config.yaml
n_layer: 14
d_model: 256
n_head: 8
n_kv_head: 8
head_dim: 32
d_mlp: 1024
vocab_size: 8192
activation: "squared_relu"
norm: "rmsnorm"
norm_place: "pre"
norm_eps: 1e-05
positions: "rope"
rope_base: 1020.0
rope_fraction: 0.5
qk_norm: true
attn_scale: 0.27
bias: "none"
tie_embeddings: "early"
parallel_block: false
extras: ["some layers without positions", "local attention windows", "paired heads", "gated attention", "value embeddings", "skips across layers", "capped logits"]
init: "trunc"
init_std_qkv: 0.0275
init_std_o: 0.00519
init_std_up: 0.0275
init_std_down: 0.0026
optimizer: "adamw"
lr: 0.00309
beta1: 0.95
beta2: 0.99
weight_decay: 0.079
lr_head: 0.015
grad_clip: 1.0
warmup_steps: 539
schedule: "wsd"
decay_fraction: 0.745
decay_shape: "sqrt"
final_lr_fraction: 0.0
batch_tokens: [65536, 131072]
seq_len: 768
doc_mask: true
train_tokens: 428300000
steps: 4592
dataset: "wikipedia_en"
Each number is 128 + 24 x the weight over its row's rms, rounded and kept within 0 to 255. Layers, rows and columns count from 0. The size above them is the row's rms in percent of the matrix's.

# layer 4 MLP down (transposed), 1024x256, rms 0.105, rows 154-180, columns 128-255
size [ 28 103 104  92  97 106 111 114 116 110  93 100  93 103 100 105  98  88 105  96  93  94 131 107 103 106  94]
[[167 110  87 106 162 120 157 111 143  84 106  97  98 132 137 141 134 128 135 142 118 114 123 123 118 121 126 136 122 103 131 125  80 158 120 156 111 131 130 134 106 112 141 119 136 116 135 177 126 148  98 127 147 162  87 131 120 105 129 138 103 152 108 151 103 117 114 125  99 175 133 145 142  96 103 151 121 147 127  89 137 107 112 120 134 164 128 161 182  91 111  96 126 108 100 148 109 116 136 154 134 149 148 119 133 128 130 123 136 119 132 122 116 153 143 174 152 126 135 105 109 169 138 106 130 127 123  75]
 [161 111 118 142  98 140 124 165 140  95  67  87 149 112 139 121 148 147 148 164 113 129 133 127 155 147 116 125 102 130 158 143  99 160  87 169 148  79 111 150 119 104 142 104 148 156 157 112 113 118 140 104  83 127 112 140 135  88 144 142 126 119 106 132 106 117 148 120 108 164 104  83  91 141 139 172 156 127 122 114  88 102  99 157 121 120 103 124 140 129 144 126 116 135 103 147 116 141 121 124 111 132 150 139 128 125 101 127 143 142 117 122 149 179 119 103  83 106 146 110 142 134  84 166 135 137 111 118]
 [ 82 145  84 135 145 133 136 131 161 122 135 125 136 128 126 156 119 143 113 126 163 152  96 135 131 119  97 112 139 149 158 115 110 109 157 145 124 111 184 114 138 135 116 134 111 138 116 117 128 124  95  89 117 153 136 155 118 161 155 120 156 129 141 148  89 163 137 168 125 134 120 111 111 117 139 135 128 125 129 167 128 143 117 122 133 124 113 100 126 122 166 135 140 101 131 138 175 134 159 130 183 116 187 138 134  83 154 122 129 118 145 158  96 131  62 130 165 134 153 128 111  86 138 125 103 156 142 140]
 [134 107 103 127 142 154 146 130 115 166 145 116 105 134 115 138 166 105 153 156 128 122 116 132 122 142 119 116  88 119 102 125 113 133 140 112  99 166 132 104 118 132 117 106 139 112 109 174 141 190  73 120 146 131 130 129  99 158 123 146 135 130 115 206 110 125  98 182 164 155 128 167 139 146 131 120 125 147 116 112 146 144  97 110 156 140 198 120 127 142 136 119 116 115  99 124 126  97 107 149 124 130 143 129 137 111 100 146 119 139  48 155 115 119 137  93 153 137 101 134 169 163 154 151  97 139 131 133]
 [ 98 117 120 164 108 142  89 104 142 165 113 118 115  94 140 109 155 113 118 169 111  98 144 130 106 146 146 104 131 143  98  68 105 146 185 143 122 144 169 137 120 145 179  96 144 170  98 126 151 153 100 145 110 148 139 149 107 132 110 195 119  99 123 134 112 152  95 199 150 119 145 134 112 120 115  89 104 154 144 119 125 151 105 128 123 138 141 129 103  92 103 111 135 146 102  74 150 133 117 129 152 109 137 129 122 136 162 113 132 168 109 155 122  89 125 133 138 162 139 132 136 125 177 125 123 140 134 153]
 [168 116  98 114 150 110 162  96 160 144 116 109  96 155 108 132  89 165  92 124  94 116 163 124  97 113 143 147 106  62  96 115 121 128 141 121 123 117 139 117 103 123 133 130 140 132  63 135 125 133 169 121 153 155 129 155 166 137 113 126 107 137 115 144 123 139 130 149 111 146 100 128 107 140 164 144  90 152 158  83 135 107 121 155 121 117 142 134 134  95 129  96 155  72 128 122 138 151 162 137 169 142 144 136 170 119 161 132 112 124 128 112 161 124 134 153 116 127 158 132  94 112  91 132  97 147 150 100]
 [136 112 126 120  82 105 146 143 130  77 145 142 130 152  88  93 104 127  89 121 149 133 183 101 161 103 138 104 105 187 172 164 116 155 136 143 114  95  94 145 145 118 100 101 131 123 129 123 115 131 170 155 114 126 118 141 164 138  80  92 144 182 127 131 155 133 130  89 125 112 145 141  95  84 159 105 116  90 118 113 156 126 111 122 121 151 113 105 147 133 113  71 128 116 147 122 125 140 140 123 132 130 132 168 148 120 149 141 140 149  98 151 109 101 136 139 102 139 160 165 134 123  59 129 147 120 157  96]
 [121 187 157 139 135 178 114 106 146 159 100 109 149 149 121 127 130 103 151 161 164 104  80 104 127 139  95 131  93 155 108  94 114 103 134 141  91 102 149 104 115 122 131 182 113 125 104 114 119  97 146 145 143 118 106 118 120 124 161 141 149 115 155 107 149 131  97 110 174 117 123 115 139 110 113  93 139  82 138  95 132 116 122 104 101 123 112 177 134 127 121 139 150 137 184  90 112 113  98 127 152 167 163 165 150 116  85 110 135 136 103 142 131 127 113 158 105 168 136  95 128 169 163  54 128 122 129 148]
 [131 145 104 123 137 144 100 133 138 150 149 109 118 114 136  88 147 152 162 159 139 149 141 127 142 126 145 102 132 147 132  83 140  44 124 163 121 182 149 145 109  98 125 139 133 205 102 118 131 107 154 122 131 120 114 144 146 121 161 137 176 166 164 136 110 130 122 139 120 124 143 160 139 172 121 112 157 131 158 133  87 133 128  97 115 145 113 118  98 161 120 120 154 115 168 116 142 107 131  94 141  88 111 143 124 136  96  91 152 129  79 125 128 129 121 114 186 140 149 145 189 123 157 172 106 138 127 128]
 [165 160 156 119 159 114 150 100 111 127 119  98 131 136 138 124 106 133 132 147  87  85 109 115 115 132 147 169 134  94  98 141 141 102 149 136  79 129 134 141 118  76 139 152 176 126 102 148  76 114 149  99 111 159 148 141 129  99 140 113 122 124 131 149 120 100 113 109  94 103 124 156 160  94 107 123 131  98  95 117 109 101 163 103 151 141 112 119  99 109 114 100 108 105 139  80 142 174 122  97 140 150 133 132  95 160 134 150 143 146  69 109 133 136 131 157 142 162  82 128  89 113 136  96 126 134 165 136]
 [134 134 126 143  83 160 155 129 146 104 136 110 115 137 115  96 102 128 134  98  92 163 137 103 106 123 123 128 121 184 144 147 127 137 113 138  82 149 145 135 114 136 130 117 123 136 147 128 125 136 137 137 111 150 163 147 151 114 120 144  99 146 117 166 144 112 130 119 156 113 131 131 122 131 151 121 152 126 118 131  95 137 151 131 133 106 117 115 150 122 147 127 150 128 146 114  92 152 113 117 172 144 139 128 133 107 148 135 163 105 125 114 167 143 123 156 125 134 127 110 110 137 125 141 140  81  97 132]
 [164 126 133 133 136 132 109 119 143 116 144  91 106 134 118 119 131 139 117 105 130 120 122 142 121 152 118 134 123 100 124 138 152 145 146 129  88 148 118  60 123 128 119 134 104 140  84 121 149 140 141 189 111 158 110 105 170 139 138 113 149 126 179 112 132 177 115 159 142 145 143 168 171 144 149 140 139  90 152 158 125 104 146  91 119 149 118 121  88 141 141 113 155 124 159 129 138 129 133 107 146 112 161 155 161  78 120 138 146 129 153 103 135 107 137 163 194 149 130 115 112 123  81 148 134  85 140 153]
 [ 93 136 164 146  99 169 107 134 154 125 136 130 126 131 134  97 143 190 166 125 119 115 143 103 154 122 118 126  93 172 129 151 133 128 112 144 104 126 151 143 124 108 116  95  84 114 144 107 158 133 163 145 104 144 159 158 156 127 118 146 120 133 100 125 104 147 159 162 159 102 145  88 135 102 125 114 140 121  86  94  89 127 102 117 119 101 141 115 142  91 133 119 157 127 113 142 146 183 117  63 145 120 105 171 124 121 151 163 102  96 102  73 110 102 174 119 140 126 108 148 107 120 104 154 112 144 141 153]
 [105 108  86 129 113 125 107 122 151 128  96 111 106 135 156 111 196 158 154 118 103 150 127 139 157  95 148 115  96 119 121 140 134 100 126 140  99 136 175 137  91 150 101  88 119 110 171 146 168  80 108 122 103 153 143 135 138 121 132 144 110 116 102 138 109 107 144 117 120 175 165 111  81  85 151 169 124 142 190 139  98 144 140 149 160 146 111 109 130 139 133 138 134 134 129 114 107 125  85 123 119 118 136 181 126  94 134 127 142  80 151 158 120 104 126 152 147  95 126 191 101  98 145 164 142 111 146 151]
 [106 139 107 123  93 127 125 132 135 121 118 128 138 151 164 115 148 117 122 110 110 172 150  86 153 148 149 105 134 133  97 150  98 104 146 157 132 158 132 154 156 127 115 141  92 136 129 152 118 180 164 120 107 193 160 117 121 136 129 125 169 105  75 146 132 125 116 114 147 168 107 102  74 116 100 153 134 109  97 153 142 117 109 126 133 111 153 140 134 113 122 194 140 148 126 105 133 129 137 184 154 150 128 123 149 142 151 106 152  83 148 148 114 119 118 120 149 119 140 171 140 105 130 134  81  83  91 136]
 [117 135 164 100  83 178 140  99 134 106 119 136 150 104 160 114 163 138 137 168  87  84  89 113 138 125 138 104 134 128 135 132 107 138  88 183 133 108 107 122 120 119 137 161 103  82  94 108 121 124 126 114 100 166 144 158 182 109 140 133 110 111 126 148  91 128 152 109 162 118 147 144 165  85 154 132 127 156 139 133  64 123 158 153 175 120 142 180 109  94 168 142 139 157 132 149 111 136 114 121 158  93  92 169 139 125 127 132 148  85 103 116 146 114 170 162 148 163  85 144 136  86  98 144 105 126 140 128]
 [120 118 139 113 134  57 117 119 134 128 125 160 111 109 106 107 158 117 119 157 140  84  46 142 152  98 147 119 135 123 117 102 147 132 147 193 173 130 138 114 122 102 112 136 134 110 126 133 119 100 109 154 120 162 148 131 121  87 104 139 167 104 103  91 105 115 137  97 124 141 121 140 139 120 124 126 132 143  94 128 138 129 124  96 106 127 142 101  97 121 138 146  86  90 126 136 116 112 148  74  83 161 169 117 111 112 146 122 127 128 132 138 102 123 134 104  99 128 129 150 100 171 139 118 146 137  70  98]
 [123 136 164 110 129 149 146 158 150 109 132 127 130 187 103 116 124 163 122 139 106 135 118 126 145 116 122 144 111 125 139  96 142 160 122 101  67 167 154 130  87 118 115 133 138 115 128 115 126 108 128 111 132 130 124 142 153 118 153 142 109 131 115 151  83 139  95  94 100 138 103  93 126 105 139 116 141 122 131 138 123  99 117 113 125 125 111 171  83 140 116 127 140 108 134 198 131 157  89  98 128 138  58 149 126 157 129 120 160 132 112 171 110  86 131 141 133  91 100 136  92 133 114 110 155 104 128 121]
 [166  91 106 125 125 152 106 118 143 104 178 114 133 111 138 109 150 113 178 162 149 143 115  84 145 118 145 147 100 109 160 105 156 100 124 131 134 123 167 154 126 148 146 150 110  76 159 141 150 157 134 143 132 160 146 162 139 102 144 161 159 117 107 160 134 130 134 146 119 161 155 171 163 142 127 118 149  89 137 120  97 159 126 127 149 102 120 151  82 152 142 122 152 173  80 160 146 140 122 119 127  98 100 139 167 132  88 119 140  97 145 118 128 173 123 131 182 166 120 103 100 139  93 113 169 180 111 170]
 [136 112 152 103  83 177 150 145 165 116 127 114 119  97 161 142 116 116 162 136 159 101  99 144  96 125 157 148 164 129 139 137 167 138 127  93 143 206 152 147  93 116  95 146 140  94 155  90 118 162 125 140 140 107 119 130 120 166 136 113 107 115 137 111 186 127 161 144 140 137 136  98 148 174 144 121 125 119 123 175 117 111 105 126 130 158 117 153 140 141 167 133 120 134 157 155 130  75 155  82 163 107  99 152 111 135 109 103 179  98 108 147 141 117 155 168 175 163 167 115 155 134 108 174 122 185 120 138]
 [144 107 130  74 140 128 112 107 147 125 103  60 137 136 136  76 160 108 143 140 105 148 104 117 123 153 117  94  96 119 119 122  71 143 126 153 133 174 129 100 100 131 154 128 113 111 123  94 121 143 126  98  92 157 109 155 116 133 148 174 118 111 116 143 143 123 124 167 164 158 141 157 107 177 149 128 123 142 108 105 124 102 167 131 135 116 124 155 141  92 137 174 155 151 142 111 115 133  87 121  88 108 133 115 122 121 120 164 124 107 147 111 105 102 146 108 125 129 131 150 129 161 155 104  85  84  91 118]
 [151 123 148  87 132  96 122 139 141  75 108 143 111 141 106 134 144 114 148 131  95 128 134 152 123 154 129  91 114 134 131 179 145 151 103 132 106  97 182 139 142 132 133 121  98 130 121 140 115 142 131 187 109 148 142 118 185 129 157 139 154  94 132 128 183 155 135  84 143 104 142 110  78 118 106 138 113 109 138 145 128  90  84 121 135  77 115 156 127  84 115 123 158 127 117 135  91 162 104 103 130 159 125 153 158 116 126 131 118 122 157 146 103 101 119 104 139 111 114 104 138 114  94 134 133 148  90  96]
 [112 156  84 114 136 112 113 122 115  97  96  83 129  85 109 139 139 155 114 149 117 160 142 157 129 143 122 147 166 104 139  94 101 140 151 167 117 124 123 148 129 106 156 109 123 125 137 113 106 136 211 114 138 156 132 116 133 105 126  99 155 122 130 126 133 149 116 109 105 146 112 124  90 162 116 167 147 151 160 126 112 141  45 171 102 153 157 114  73 136 116 126 112 122  97  81 144 134 127 123 143 153 133 120 136  95 164 146 106 170 159 144  92 123 169  92 158 132  72 163 136 123 126 130 100 136 138  99]
 [146 130 127 117 144 119 121 148 151 129 138 128 151 134 151 170  86 143 147 106  98  94 117 138 134 168 109  86 115 146 144 115 143 111 202 150 123 145 194 136 151  74 146 173 116 135 111 116 122 104 166 121 105 140 121 122 115 127 143 119 159  67 137 124 150 153 138 148 144  88 144  98 117  99  88 144 154 102 135  96 134 108 174 128 162 115 159 129 105 145 102 140 142 128 108 112 118 106  78 138 139 136 164 114 126 114 154 121 115 109 128 159 160 157 101 136 112 141 163 169 132 101 113 142 111  93 143 147]
 [142 113  99 128 150 122 121 163 102 118 126 171 116 123 134 151 130 155 106 159 120 146 133 124 128 121 111 140 144  97  97 111 115  93 165 184 129  78 159 116 123 118 100 152 146 105  96 117 122 121 123 153 131 155 148 129  53 146 124 147  76 138 153 149 127 166 117 121 119 137 117 161 119 145 160 161 106 135  92 164 141 128 119 105 172 143 135 106 151 124 156 133 134 114 134 158 120 128 150 152 107  85 158 103  99 116 124 129 106 146 110 130 119  98  84 130 163 110 139 165 168 126 199 189 131 153 115 123]
 [132 111 132 157 144 128 101 157  95 144 133 114 119 103 100 123 106 116 171 104 167 104 113 101 128 141 108 134 152 118  96 119 135 154 134 147 150 121  89 140 122 153  82  98 101 161 138  86 151  99 108 159 172 150 141 128 175 131 119 111 114 134  96 157 140 113 104 144 138 117  90 123 130  99 130 165 178  70 161 131 126  82 124 142 153 100 137 136 141 141 123 122 116 111 134 105 156 121 101 136 109 119 155 169 101 121 107 125 135 160  94 119 138 154 162 124 135 171 154  93 105 139 151 112 141 153 162 121]
 [118 162 127  97 121 179 131 129 102 140 122  74 146 113 127 158 124 138 136 103 147 141 160 120 128 125 142 115 126 112 100 157  99 109 136 162  98 121 141 166 148 136 129 115 103 151 125  87 103 140 134 153 102 155 139 135 149 146 125 107 132 119  99 169 140 176 179  97 149 127 123 119 109  84 173 164  99 142 120 164 112 132 124 153 158 112 146 168 105 117 118 129 137 109 123 189 117 101  88 125 148 164  98 166 132  96 139 106 133 121 137 132 129 130 135 146 147 146 121 119 127 120 109 145 104 137 146 114]]
# layer 4 MLP up, 1024x256, rms 0.119, rows 155-181, columns 128-255
size [103 105 104 102 103 106 113 111 110  92  94  82 101  97 100 102  88 101  90  93  99 125 107 101 110  94  91]
[[105 156 131 181 121 152 114 162 131 150 148 121 135 119 150 101 145 103 122 145 110  92 133 145 129 138 145 133 125 122 144 124 137 183  59 147 130  71 133 141  90 149 177 133 162 119 147 102 136 118 122 172 121 147 108 114 152 103 139 133 133  83 139 119 111 113 158  93 119 103 155 145  81 178 127 134 125  92 132 138 139 110 128 178 139  86 143 122 157 123 100 150 144 123 124  69 119 119 133 135 157 115 129 104 147 185 133 140 154 136  98 145 108 133 130  88 124 120 112 102 113 152 128 174  89  93 150 158]
 [ 96 150 120 126 113 118 152 141 117 174 134 148 120 112  96 116 100 109 119 106 130 132  56 142 128 135 152 169  96 132 116 119 147 108 134 143 124 167  75 106 120 137 100 134 114 187 137 140 128 160 119  78 119 132 111  81 127 126 149 118 139 117 110 127 123 141  89 113 118 120  84 140 125 134 135 121  83 151 161 111 157 124 138 121 107  95 127 108 155 112 122 149 132 107 136 129 125 112 141 103 134 146 168 114  98 154 154 122 146 117  98 142 119 117  82 137  95 160 135  98 135 200 113  75 118 115 141 120]
 [130 111 151 142 153 121 181 119 126 151 132 100 118 119 134 171 133 118 128 149 195 148 104 114 162 129 109 107 123  99 135 165 115 126 126 138 129 152  94 151 120  72 125 111 173 136 134  82 109 121 128  88 121 110 106  82 128 139 157 162  83 137  88 134  95  81 170 145 113 130 156 115 148 139 152 142 132 150 118 111 125 121 123 108 134 106 139 144 147 181 130 100 151 111 103 143 159  99 151 151 121  97 104 137 160 105  99  82 122 186 173 126 107 114 141 124  66 142 106 114 154 167 144 137 118 133 118 102]
 [113 145 158 121 110 114 120 131 168 118 139 158 157 107 158 143 113 143 147 151 138  89  85 150 110 135 149 127 135 135 135 123 156 154 102 137 114 146 116 140 183  61 145 128 119 136 140  89 120 130 116  85 106 100 138 139 149 113 135 158 150 119 168 115 136 122 140  87  75 124 119 115  91 192 116 138 144 153 162 136 139 125 160 148 145 116 146  68 118 128 109 133 101 132 100 124 161 107 125 103  90 122 158  97 110 125 150 116 152  79 149 127 167 161 140 146 118 130 142 134  87 160 130 150  93 109 114 135]
 [ 94 180 165 131 169 156 148 216 119 110 137 135 104  89 173 152 173 105  95 132 112 163 114  93 122 122 149 156 156 137 129 144 100 124 109 124 165 137  89 164 134 144 142 146 135 136 131  95 162 125 112 131 135 140 152 129 102  86 149 128 138 132 157 114 123 106 117 118 126 157  89 145 102 132 117 139 125 117 106  97 156 137 108 132 109 105 152 152 103 136 150 129 124 107 123 144 137 123 130 113 152 159  87 159 167 120 125 122 112 122 155 107 135 139 125 103 162 165 149 124 136 161 173 124 143 141 147 125]
 [160 142 145 138  86 113 140 149  94 117 126 131 122 150 102 162 173 101 134 127 137 107 163 130 165 145 136 108 184 118 136 146 162 120 115 116 157 106 107 130 159 169 157 116 134 176 155 177 122 154  87 141 117 105 132 106 133  65 139 134 121 140 176 114 119 108 118 113 117 131 112  92 136 154 121 112 110  96  86 157 140 122 110 157  81 173 177 127 140 148 112  98 147 123 158  88 144 115 157 110 117 162 118 141  95 102 111 107 140 141 157 139 145 117 123 128 123 149 161  81 134 104 105 121 168 105 133 102]
 [177 115 148 133 129 137 160 135 140  90 208 106 128 152 152 162 151 114 150 118 157 126 100 127 131 118 136  99 159 123 111  78 139 123 132 131 118 188 127 137 110 129 141 127 172 124 125 132 139 117 116 100 149  79  95 129  94 133 117 136 100 120 121 113  81 150  73 122 103 164 160 146 110 129 154  94 140 140 144 144 120 142 169 159 134 134 131 136 144 126 133  95 113  94 116 131 142 111 136 120 137 122 163 158  81 138  98 108 119  73 141 120 117 171 166 150 138 122 169  93  90 143 129 136 130 146 147 124]
 [141 179 120 119 141 137 114 130 105 150 182 139  96 144 129 154  99 153 134 137  76 147 160 179 139  91 104 164 124 126 122  87 139  96 153 141 196 144  95 167 128 165 116  89 129 123 107 165 116 145 145 121 114 136 110 121 128  99 130  87 126 111 151 111 160 130 103  89 129 131 111 131 152 162 135 129 156 103 121 137 100  81 119 121  93 156 142  93  80 142  87  95 148 152 126 139 125 101 161  93  97 144 113 116 120 145 157 136 144 135 135 112 138 159 124 118 155 100 134 110 141 146 141 130 104  93 170 128]
 [ 87 138 165 114  96  96 141 123 117 107 118 125 145 162 182 181 159 115 105 135 113 133 124 160 139 125 145 178 138 114 112 111  97 164 136 122 193 134 130 160 144 121 158  99 139 121 169 123 117 118 147 137 143 147 143 143 118  90  91 143  79 149 139 110 111 144 108 108 129  98 106 130 111 135 124 137 173 139 148 123 127 118 141 154  81 118 103  88 136 139 132 178 145 147 113 113 142 120 140 101  80 140 166 143  72 118  99  99 116 105 131 110 135 135 133  88  88 125 127 144 143 167 140 130  98  76 140 127]
 [161 122 124 185 176 174 148 162 109 116 150 124 126 163 119  94 110 135 119 132 156 149 118 122 134 140 140 111 154 181 112 157 135 147 123 114 145 158 104 110 125 126 145 136 125 133 149 119  88 113 125 121 103 128 132 164 127 142 170 133  71 151 130 123 105  93  99 145 136 122 141 124 103  97  82 122 144 103  98 175 151  90 110 157  96 152 151 116 135 180  54 146 158 120 143 103 131 120 118 134 148 188 157 116 181 158 122  87 141 111 148 142 117 165 131 124 113 152 151 108 126 114 125 116 116 126 119 134]
 [ 89 121 165 128 108 118 128 108 122 130 139 184 132 166 160 162 128 160 125 150 113 168 119 169 113 138 137 146 127 113  89  98 160 158 135  87 140 145 134 131 152 138 115 112 113 132 145  75 131  95 126  76 136  87 142 136 131 117  99 140 100 155 114 105 137 141 127  96 130  82  83 150 144 176 109 121 126 152 127 108 117  80 130 126 110 137 163 134  56 119 144 109 146 100 116  64 168 137 121 128 118 103 114 128 131 119 108  57 141 142 130 133 123 100 153  94 107 149 123 125 110 142 104 132 158  92 118 124]
 [134 151 137 134 168 119 172 144 122 134 173 119 115 172 128 156 116 121 124 138 139 115 121 127 146  99 125 128 143 157 124 153 105 131  75 140 147 147 140 140 109 182 130 103 114 157 139 112  98 138  78  99 140 121 137 139 151 104 154 131  77 105 114  77  94 125  98 122 116 126 145 111 139 107 106  92 182  98 156 106 135 112 155 137 136 127 168 106 173 178  82 105 154 161 110 119 134 121 133 150 121 132 159 156  96 152 115 139 150 124 134 113 156  97 135 125 103 161 153  93 122 108 129 140 127 104  94 140]
 [121 122 132 144  87 127  89 118 114 150 128 112 126 127 140 123 123 156 142 115  91 136 102 122 139 148 154 133 125 151 148 191 136  81  92 151 129 139  90 140 121 142 166  48 112 143 194 125 121 138 122 124  90 123 109 155 145  98 146 132 135  70 148  95 165 130 151 151 110  87 122 106 101 142 149 114 137 143 136 155 127  68 140 136 141  89 152 110 138 125 120  97 152  90 105 102 100 109 124 145 148 140 154 126 124 177  92 103 101 146 128 102 162 159 116 136 145 132 134 121  86 113 145 120  65  82 167 136]
 [154 173 110 123 148  84 138 131 141 137 157 142 132 198 133 133 138  97 125 116 145 127 146 101 148 129 130 103 134 141 122 193 116 164 122 134 125 102 118 170 142 118 141  99 115 166 150 122 139  68 124 105 124 121 122 132 140 102 116 127 101  90 126 105 154  97  93 111  94 127 134 122 132 101 173 119 126 147 151 132 125  97 133  98  86 126 155 103 166 142 135 113 172  76  71 161 155 123 155 113 115 126 138 139 110 140 121 105 126 104 130 111 130 122 159  75 132 143 140 125 117 160 126 140 111 115 151  92]
 [126 134 113 129 102  90 133 115 123  97 148 150 140 101 153 121 127 112  93 112 134  97 120 102  69 102 185 133 154 111  96  92 168 151 135 137 170 120 135 165 125 151 188 133 123 104 159  83 136  91 105 144 130 138 128 145 115  91 127 155 114 119 126 107 133 162 148  54 119 138 129 135 179 111  94 154 158 102 130 132 141 123 149 146 115 112 153 126 157 145 113 151 122 172 128 101 100 133 139  94 127 122 143 127 113 111 110  70 127 152 133 106 119 132 118 100  94 148 138 103 147 143 121 118 133  96 124 100]
 [147 127 150 140 126 117 132 113 132 129 152 128 123 107 141 104 108  93  99  62  91 134 128 123 153 146 132 127 106 184 140 165 132 104 128  74 128 115 140 165 117 169 149 144 169 141 130 152 115 135  83  84 109 114 115 108  95 121 114 118 127 158 131  87 160 143 127 133 108 140 105 162  89 142  83  77 137 134 123 105 120 140 163 182  90 152 191 120 116 153 103 132 176 132 166 108 134 124 129 156 142 122  81  77 128 130 143 141 161 115 136  87 159 103 130 123 136 149 109 139 116 120 113 147 138  90 130  94]
 [128 115 140 123 133  87 148 108 127  93 127 133  99  96 149 142 136 138 114 152 130 112 108 116 133 150 151 134 104  96 128  91 145 133 102 155 139 157 130 117 105 125 122 130 197 112 114 178 104 119 126 116 159 142  68 115 103  74 160 134 114 124  94 107 137 103 134  73  84 158 143 152 103 141  92 145 135 139 137  61 137 138  99 119 128 146 116 140 113 126  89 129 126 113 143  97 153 129 131 133 110 126 146 169 131 115  86  93 107 136 185 152 125 134 146 143 123 105  80 109 129 142 112  86 128 127 129  89]
 [156 132 141 121 150 152 126  89  98 127 132 135  85 124 115 108 133  87 167 147 162  80 118 180 111 145 104 129 146 127 118 123 159 123 122 137 135 174 136 115 123 157 132  91 138 113 113 130 116 124 101 125 113 108 140  89 138 129 148 146 118  77 125 133 160 129 161 142  97 134  94 145 152 227 121  58 158 149 143 119 172 129  87 140 117 127 166 136 104 123 117  90 130 121 115 108 136  95 146 158 139 109 115 128 169 129 145 130 127 154 167 128 119 126 135  95 149 139 102 109 118 178 111 137 100 142 118 175]
 [ 95 131 134 138 156 149 119 150 108  98 118 108 162 147 136 135 130 137 141 159 126 114  85 134 114 134  94 132 196 129 134 107 152 125 124 177 156 112 148 163 128 162 140 140  79 146 143 107 134 134 137 139 157 141 104 161 108 121 156  88 143 133 187 104  79 113 111 136 117 171 131 102 147 111 139 147 111 157 154 134 142 114 137 132 138 161 116 108 144 164 105 129 163 118 157 108 101 134 143 101 132 165 156 147 116 134 105  98 100 110 137 130  86 121 118  94 121 158 127 109 126 103 120 111 155 142 173 148]
 [149 150 183 113 108  77 116 160 133 116 108 133 145 143 153 158 124 140 174 146 117 143 128 144 144  85 137 112 165 171  95  98 138 111 122 112 124 162 178 116 150 137 149  62 111 121 155 101 180 115 134 111 137 141 111  85 173 106 168 179 120 139 126  99 148 120 122 103 125 121  90  97 147 130 132 115 122 113  72 156 109  81 149 167 103 114 188 109  91 144 124 124 141 152 125 121 140  89 161 110 100 159 104 120 124 143 136 122 112 138 142 113 113 113 150 112 130 120 142 142  80 111 165 157 129 147 132 132]
 [111 158 164 163 128 132 159 125 119 156 156 108 139 116 146 116 112  93 134 137 127 164 113 127 109  74 116 126 132 136 146 137 152 165 134 149 167 119  71 128 122 129 117 167 125 122 119 144 135 108 127 135 160 131 141 130 170 141 137 101 100 134 130  96 121 112 121  86 153 108 125 134 148  95 133 127 128 128  44 117 129 102 126  95 110 121 161 117 120 136 103 108  86 152 107 138 136 132 157 116 111  97 139 113  82 125 152 152 104 124 161 167  95 123 143 108 156 143 149 118  85 119 120 137 127 129 171 128]
 [ 83 175 118 142 178 145 111  61 136  89 167 177  87 150 148 162 177 124 160 130 134 111 102 174 123 106 110 133 148  90 114 124 131 119 119 157 145 126 148 117 119 123 168 101 145 135 109 115 122 178  87 147 129 106 165  79 131 141 158 104 128 108 132 125 144 122 162  84 112 148 134 131 164 154 129 119 124 119 130 130 123 143 129 144 120 136 125 109 104 121 127 105  95 118 106 127 140  83 129 128  94 132 138 125 113 126 158 122 147 131 144 109 111 133  86 135 137 105 182 107 144 123 120 141 127 102 132  97]
 [134 129 134 131 118 123 114 126 133 113 146 166 154 136 121 104 145 145 139  99  92  94 134 120 124 105 135 145 160 146 129 120 162 143 150  66 125 137 116 127 137 147 207 107 134 175 144 125 137 111 128 130 110 137 131 123 106 114 141 192 119 141 118  89 172 152 118 116 115  78 111  96  98 150 100 100 132 126 112 158 116 101 138 142 120 133 162 101 100 131 107 134 107 140 160 112 127  99 130 124 120 142 155 126 109 144 148 121 173 138 129 129 144 108 121 129 142 126 194 119 105 138 140 109 121 116  78 166]
 [101 142 123 190  85  51 141 126  92 176 122 142 125 106 152 195 130 143 114 143 166 130 168 171 114 131 130 134 130 132  94 141 154 136 116 132 123 141 152 129 105 135 114 101 117 119 107 144 125 138 118 118 150 137  86 146  84 103 139 161 121 125 122 109 138 102 104 101  89  97 107 110  75 204 105 154 112 117 108 144 144 109 107 150 108 122 189 113 121 161 118 127 127 103 110 122 150  82 136 103 109 120 124  73 118 153 108 135 135 138 129  88 147 106 106 107  99 119 133 128 116 134 144 138 141 133 136 142]
 [ 88 166 128 126 168 121 119 158 124 112 107 148  98 163 140 162  91 102 132 112 128 145 105 138 100  83 183 101 110  78 120 178 113 134 126 108  98  69 117 135 109 137 148  82 135 125 137 131  99 128 151  82 170 141 109 111 114 119 127 165 111 149 129 130 120 117 119 119 102 144 140 122 163 135  93 119 134  95 128 113 134 145 127 168 150 100 128  78 146 108 124 116 107 155 155 133 114 120 169 140 137 105 143 152 126 113 138 121 153  93 111 131 136 152 129 176 150 114  92  84 100 141 154 118 114 108 148 159]
 [128 135 121 131 122 115 168 153 100 146 143 116 156 182 147 191 101 118 172 167 113  98 119 141 134 126 158 147 138 138 152 141 137 175 157 130 149 135 118 122 137 116 179  70 116 149 122 101 149 126 161  92 165 152 124 100 185 111 132 162 147 118 157  95 153 118 124  77 119  94 128 129 109 113 176 113 138  80 132 132 104  60 147 137 117 102 167 101 121 124 114 109 159  85 125 118 167 140 148 109 105 141 121 134 125 160 116 126 121 142 117 127 104 127 110 121 110 118 121 126 103 119 132 133 117 104 153 154]
 [129 110 151 164 131 156 143 134 154 142 157 101 100 143 109 128 157 120 157 154 160 111 160 156 115 120 150 140 143 146  91 122 119 115 170 132 140 104 127 120  87 118  99 147 127 149 126 130  95  76 127 149 147 125  97  70 127 137  95 158 137 104 115  90 128 113 112 105 147 119 112 112 153 101 150 134 113 104 110 116 151 112  87 127  97 114 119 114 129 136 123 150 100 108 112 142 148 121 161  77 134 105 105 132 121 195  97 129 123 109 175 146 131 112 146 157 131 138 134 100  84 144  95 156 109 148 150  93]]